{
  "n_layer": 9,
  "d_mlp": 768,
  "vocab_size": 8192,
  "tie_embeddings": true,
  "parallel_block": false,
  "init": "normal",
  "init_std_qkv": 0.0276,
  "init_std_up": 0.0276,
  "init_std_down": 0.00652,
  "schedule": "wsd",
  "decay_fraction": 0.914,
  "decay_shape": "linear",
  "batch_tokens": 131072,
  "seq_len": 1024,
  "doc_mask": false
}
Each number is 128 + 32 x the weight over the matrix's rms, rounded and kept within 0 to 255. Layers, rows and columns count from 0.

# layer 2 MLP up, 768x192, rms 0.252, rows 724-745, columns 48-95
[[ 97 133  81  89 137 146 139 139 165 121 150 120 117 117 113 106 143 127 131  67 146 151 103 148 149 105 135 106  88 135 149 175 150 115 176 179 122 133 151 124 215 125 172 131 139  71  88 149]
 [ 73 144 125  85  92 179 161 139  91  82 115 201 161 158 128  84  93  89  76 113 120 146 105 128 175 164 116 142  61 107 141 147 159  95 122 107 148 107 108 116 184 179 134 155  43 149 114 149]
 [130 160 114 168 154 157 149 119 131 186  80 120 122 191 101 194 115 129 108 127 109  86 133 102 109 102  57 159 154 167 145 117 217 145  69 117 106 105 104 107  68  36 153 127  76 121 111 117]
 [100 171 115  78 170 195 110 140 118  77 128 133 193 129 134 124 165  87 172 167 177 109 141 148 165 108  55  55 134 103 146 123  78  81  89 203 154 128 111 158 156 129 214 133 127 153 118 140]
 [105 139 144 146 122 147 144 136 104 107 155 138  90  87 114 131 121  76 126 111 134  97 124 160 100 158 105 135 161 139 170 116 152 182 146 126 182 126 104  98 168 134 138 140 141 167 130 138]
 [ 79 103 150  61 164 196 187  81 120 105 135 160  99 136  66 125 145 153 192 135 121 148 114 110 100  98 130 159 114 127  63 105  84 136 121 189 138 140  79 114  87 143 132 147 183 149  70 123]
 [146 154 117  88 130 188 150 109 101 115 101 123 142 118 122  97 119 168  93 125  76 142 133 143 126 106  69 105 145 125 133 138 127 153  98  90 117 122 145 146 141 145 121  75 106 124 140 100]
 [105 114 173 118 103 140  60 141 124  91 143  99 204 147  96 159 209 133  95 131 100 138 138  81 142  84 123 104 151 144 180 147 182  93 115  94 166  95 183 163 143 138 134 105  91 155 148 162]
 [169 106 123 111 130 104 122 135 150 121 157 136 121 114 111 134 123 170  85  98  70 151  83 175 110 167 100 153  40  79 100 143 164 136 143 144  83 170 152 139  82  96  99  93 132 129 157 134]
 [133 136 117 101  52  98 159 155  53 150 145  95 155 103 172 133 165 179 125 143 134 180 138 127 180 176 144 165 148  14 160 126 173 145 117 117 171 120 156 163 119  95  90 122  65 103 102  77]
 [132 115 116 156 124 184 171 143 119  83 126  98  48 144  84 141 193 116  57 109  66  88 132 116 176 121  80 106  89 153 162 103 135  80 104 198  73 134  55  88  74 143 188  87 104 200 173  71]
 [ 90 126 178  88  85 144 152  38 185 172 140 108 146  62 124 115 168 145 143 185  91  81 117 124 150 139 135 150  80 114 133 197 109 142  83 135 182 149 123 198 140 165 137 126  51  86 161 108]
 [159 149 142 150 147 124 107 103 100 133 114 163 121 103 149 145 100 146  98 162 159 140 142  76 159  96 165 194 115  94 110 113 156 186 140  96 115 167 149  88  95 131 155 117 146 147 147 128]
 [ 61 139 163 146 102 140 155 116 115 138 152 106 181 206 119 191 108 120 124 200 127 163  59 117  91  71 153 135 169 119 145 123 102  98 145 124  98 105 114  83  79 125 132 140 130  68 164 135]
 [123 126 109 182 128 130 162  93 120 166 166 112 126 123 205 143 131 207 128  98 145 110 114 112 136 157 169 203 149 136 139 158 119 115 125 178  99 138 164 192  71 137 152 187 135  99 126 110]
 [116 119 177 138 164  93 173 126 103 152 121 120 121 102  75 190 137 150  96 106 156 156  82 163 127 106 148 147 137  91 111 146 151 125 123 148 125 135 160 102 111 123  69 147 183 135  84  35]
 [120 113 190 125 139 145  98 162 159  86 101 146 152 170 126 115  84 110 105 132 115 123  30 112 139 167 166 184 170 104 144 145 143 149 101 144 151  82 131  91 146 182 148  80 103 102 149 118]
 [162 149 184 100 119 152 118 128 165 108 167  60 165 157 115  94  90 149  47 230 167  86 108 127 163 117 190 137 157  69 106 137 106 114  90 127  98  79 123 138 193 144 142  93 133 141  56 124]
 [109  82 163 165 127  77 132 138 136 154 114 155 131  24 141 124  77 126 139 156  74 174 169 155  94 136 145 123 129 140 151 134 110 112  75 106 160  76  95 121 115  95 131 105 161 183 131  69]
 [106 125 100  79 118 172 130 111 163 133 155 135 158 103 155 109  78 117 154 190  80 179 163  99 186 134 146 165 114  84 184  76 150 103  90  85  84 116  98 222 147  58 121 133 135 159 170 161]
 [137 156 119 120 168 109 147 125 160 150 160 126 154  94 190 119 119 137 123 130  94 148 103 116 129 151  74 108  99 156 118 107 129 123  85 116 112 142 124 155 128 132 111  81 110 101 151 116]
 [128 116 163 106  74 105 131 107 145 185 116 130  50 128 162 123  99 166 166 146 100 165 130  84 146 162 133 125 152  77 134 118 134 141 138  90  71 147 143 105 114 133  81 102 132 102 150  90]]
# layer 2 MLP down (transposed), 768x192, rms 0.215, rows 724-744, columns 48-95
[[126 144  90  94 114 107  84 157 146  67 145 103 101 138 103 176 152 113 156 142 185 134 137 178 156 186 123 107 135  85 216 162 137 131  78 128 139  86  71 132 189 114  86 129 136 157 155 173]
 [187 111 124 145 144 129 120 137 139 116 166 148 140 157 142 129 179 124 110 111 111 141 144 145 118 107 111 143 123 122 106 150 176 148  88 120 123 128 192 117 131 166 176 153  34 237 133 126]
 [110 160 118  88 134 163 181 134 156 155  77 130 103 119  96 148 136 111 142 139  94 126 144 104 126 135 131 157 142 102 135 147 130 130 121 165 115 163 143 120 121  55 115 115 156 132 103 113]
 [104  91 178  88 116 168 119  99  56  79 145 119 128 120 100 144 130 116 148 113 144  78 143 170 142 126  91 132  93 167  95  89 102 109 122 133 192  98  98 189 162  90 142  74 122 111 117 148]
 [100 153 146 151  80 158 100 194  97 125 155 114 110 131 116 127 112 180 101  83  94 144 114 166 113 125  98 124 148  78 124 142 113 168 201 126 189 124 136 130 140 218  82 100 152 201 144 122]
 [ 57 162 142 112 101 122 165 166 142 111  39 128 129  97 127 115 171 122 142  85 105 116  87  96 145 126  84 183 125  93  95 102 126  75 117  95 120 152 109  89 150 187  96 181 158  64 169  90]
 [142 139 119 112 124 162 123 114 118 139 120 127 164 118 127 112 128 128 181 105 153 138 114 130  94 154 184 158 183 133 164  85 153 130 115 126 100 141 149 127 147 110 130  95 153 143 129 141]
 [ 64 106  87 228 198 132 119 112 143 153 145 129 127  61 167 121 124 165 129 118 138 129 119 130 112 128  57 102 128 149 107  87  42  98 105 135 178 128 117 152 130  80 142 101  94 156 168 109]
 [126 108 125 141 138 108 142 149  95 107 134 120 153 100  77  95  87 155 156 129 164 109 134 133 117 136 134 136 131 140 133  93 173 118  94  90 119 123 161 151 126 108 100 132 112 137 112 114]
 [ 86  62 132 172 163 107 120 122 116 102 166 117 116  82 122 115 119 142 113 185 177  87 138 153 141 216 134 110  99  88 102 101 127  75 120 125  97 115 132 181 144 128 163 132  49 163 109  79]
 [130 138 173 141 133 120 107 107 136 137 153 128 116 113  94 129 146 163 140 141 106 124 181  78 127 117 100 128 152 166 156 187 117 141 120 148 114  98 138 100 130 137 160 117 126  92 140 111]
 [137 135 147  70  88 157  75 145 176 125 118 117  49 119 152 165 187 131 153 111  94 105 125 154 132 175 122 102  83 125 122 165 102  63 173 133 140  80 139 190 149  87 110 173 138 191 171  76]
 [136 143 133 109  99 191  90 134 107  66 123 128 123 100 128 153 143 150  94 127 186 135 138 126 155 179 103 179  89  67 165 128 141 159 167 164 155  94  81 121  99  80 117 110 166 130 123 113]
 [156 150 128 151  99 184 131 131 107  86 114 161 114 132 109 120  92 157  88 119 181 207  83 118 157 104 112 130 102 169  81 167  89 141  94 138 104 141  90  98 130 152 147 122 137 140 141 145]
 [ 83 104  80 140 102 131 182 161 120 114 128  67 147 123 131 153  50  80 154 168 147  99 200 114 162 114 110  99 129 155 137 120 136 142 120 168 148 150 141 133 145 119 125  71 140 136  75 117]
 [114 141 150 148  96 128 119 128 120 123 140 144 117 139 131 125 155 149 149 101 151 140 109  96 132 118 110 151 154 119  79 156 186 142 123 185 106 167 147  87 120 164 123 246 114 174 129  72]
 [ 98 140 169 145  77  82 135 115  87 105 132 130 142 186 158 182  74 129 103 108 106 195  29 106  74 197 143 127 142 121 104 115 147 135 128 179 203 157  87 142 101 153 147 137 109 107 190 164]
 [135 102 131 127 111 121 145 113 146  73  89 138 119 179  80 163 109 104 101 174 131  50 152 117 165  99 125  83 164 118 108 168  83  99 112 142 178 125 136 103 146 205 166 115 182 195  91 134]
 [141 163 109 108 104 133 136 167 167 169 131 159 145 152  65  82 137  97 121  97 203  93  89  92 165 137 166 149 113  63 138 155  94 140 139 132 160 110 205 163 132 133 119  80 157 102 150 147]
 [125 166 121 146 119  60  75 190 110 143 149 180 135 155 163 172 146 148  99  72 117 121 121 153 160 102 136 102 138 162  95 112 198 140 128 133 110 111  99 127 162 140 102 110 159 145 125 102]
 [140 105 101 106 126 164 202 109 133 102 118 135 150 158 124 161  91 130 115 134 141 160 164  94 172 130 131 111 176 121 141 143 106 118 119  82 122 130  97 149 125  92 150  74 155 111 165 131]]
# layer 2 MLP gate, 768x192, rms 0.25, rows 725-745, columns 48-95
[[183  73 116 184 131  76 129 158 144  80  93 112 127 119  87 156 133  50 153 122 126 112 131 106 161 131 160 102 129 196 171  88 122 197 103 140 115 204 107 177 113  90 158 150  94 152 158 109]
 [ 73 116 134 152 158 190 129 122 107 163 115 183 105 171 105 188 116  54 138 136  78 138 109  67 113 125 138 156 127 139 128 116 118 131 108 113 117 142  55  94 115 135  83 184 117 116 100  85]
 [ 88 104 142 115 131 208 156 119 118  61 135 104 161 152 159  59 175  95 175 149 107  81 195 150 157 123 162 103 148 133 136 139 120  92  72 198  93 115 153 102 123 147 135 182 114 125 114 100]
 [106 150  60 140 162 154 162  92  90  84  88 102  63 129 116 151 117 121 143 137 137 116 137 144 124 123 113  85  94 134 164 129 165 155 110 152 141 126 157 173 163 163  99  87 156 151 111  98]
 [130  83 171 161 157 113  75 115 179 115 149 112  95 165 117  71 106  79  77  83 177 138 149 107  77 203  99 190 159 119 185 143 125 147 138 108 121  79 212  95  97 116 170  91 147 143 104 186]
 [111 129 149  81  66 140 160 105 100  92 167 151 136  91 137  75 182 153  88 131  99 114 149 147 119 122 130 108 167 176 138 143  97 154 163 104 103 149 155 156 157 174 145  86 138 106 163 145]
 [143  74  97  95 139 110 153  74 171 123 105 110 114 147 153 114  93 132 127 124 153 164 153 110  92 168  80  93 152 118  85 109 157 135 144 150 176 116 147 121 163 100 184 126 117 132 180 144]
 [127 137 156 188 139 151 171 109 137 145 199  99  93 165 155 136 152 112 130 139 149  63 124 133  97 117 162 146 130 128 154 129 138 137 116 159  81 158 111 134 122 133  93 134  99 105 148 115]
 [140 107 110 133 116 148 116 100 154  79  83 109 182 153 101  64  85 150  94 116 139 139 168 163 194  85 110  85  93 218 103 148 106  85  78 168  89 141  97 157 152 132  99 148 120 126 109 160]
 [107 142  77 134 174  83 143 146 169 132  83 114  32 129  96 102 172 119 168 135 129 129  98 149  98  83 154 176 121 156 181  85 140 133 106 149 123 145 144 110  94 134 126 150 144 184 118 127]
 [178 123 109 122 100 119  87  91 217 108 103 138 125 115 173 121 126 118  58 206 128 139 176 111 118 128 120 185 137 167  43 164 148 179 120 156  90 148  73 111 155 148  76 100 143 111 112 141]
 [146 144 112 176 143 178 119 150 170 142 137 146 115 130 122 137  89 130 106 122 169 144 123 145 114  98 171 146 121 103 165 102 170 169 109 100 137 125 162 105 135 115 136 106 129 132 130 142]
 [135 175 149 156 171 182 183 134 145  74 117  96 115 160 140  90 133 148 140 143 124 126 123 156 121  99 100 176 121 171 107 108 100 128 149 118  92 135 120  79 109 122 120 123  29 127 149  87]
 [131 155 133  72 113 164 127 127 131 140 133 138 111  74 118 109 109 106 152 121 153 129 140 136 117 106  53 106 133  97 134  80  74 180 146 150 113 129  95   7 140 113  77  44 152 141  74 113]
 [108 134 184 183 120 113 160 126  71 172 164  99 150 120 105 138 131 161 119 122 140 153 152 150 111 116 139 104 135  91 102 131 183 123  81 134  98 117 141 148  63 115  75 118 172 137 113  82]
 [137  46  86 123  78 111 107 138  70 108 137  81 104 123  95 131 113  98 113 118 127  46 146 154 109 175 124 148  96 154 123  99 163 128 149  96  77  88 114 128 171  68 191  99 144 168 109 119]
 [193  44 144  41 106 109 118 121  74  78 212 141  86 107 107 121  91 162 155 173 125 152 169 141 118 200 145 195 159  97 223  99 155 175  24  95 178 179 163 113 137  73 131 110 147 135 108 158]
 [ 80 169 213 113 147 137  92 216 132  74 202 175 152  92  40 157 158  85 122 157 146 110 170  86 149 127 162 131 149  45 158  92 160 128 142  86 140  90 149  83 184 119 121 111 120 122 142 175]
 [118 119  92 126 140 101 145 163  90 174 129 115 146 111 105 117 139 105 143 123 158 105  76 104  95  91 140  96 116 121 100 149 147 148  99 111 124 120 121 134 149 131 134 162 160 175  89 101]
 [ 57 149 144 155  91 155  96 126 112  95 121 153 164 111  99 151 161 153 193 145 103  98 117 138 155 114 147 112  71 111 108 131  83 151 178 148 135 133 143  39 172 150 141 145  85 142 142 177]
 [138  81  86 203  96 161 158  66 115 127 107 155 169 138 120 116 159 106 160  87  79 117 104 116 116 106 161 145 147 106  97 100 143 118 138 149 174 141 140  86  93  89 159 154 173  99 152 128]]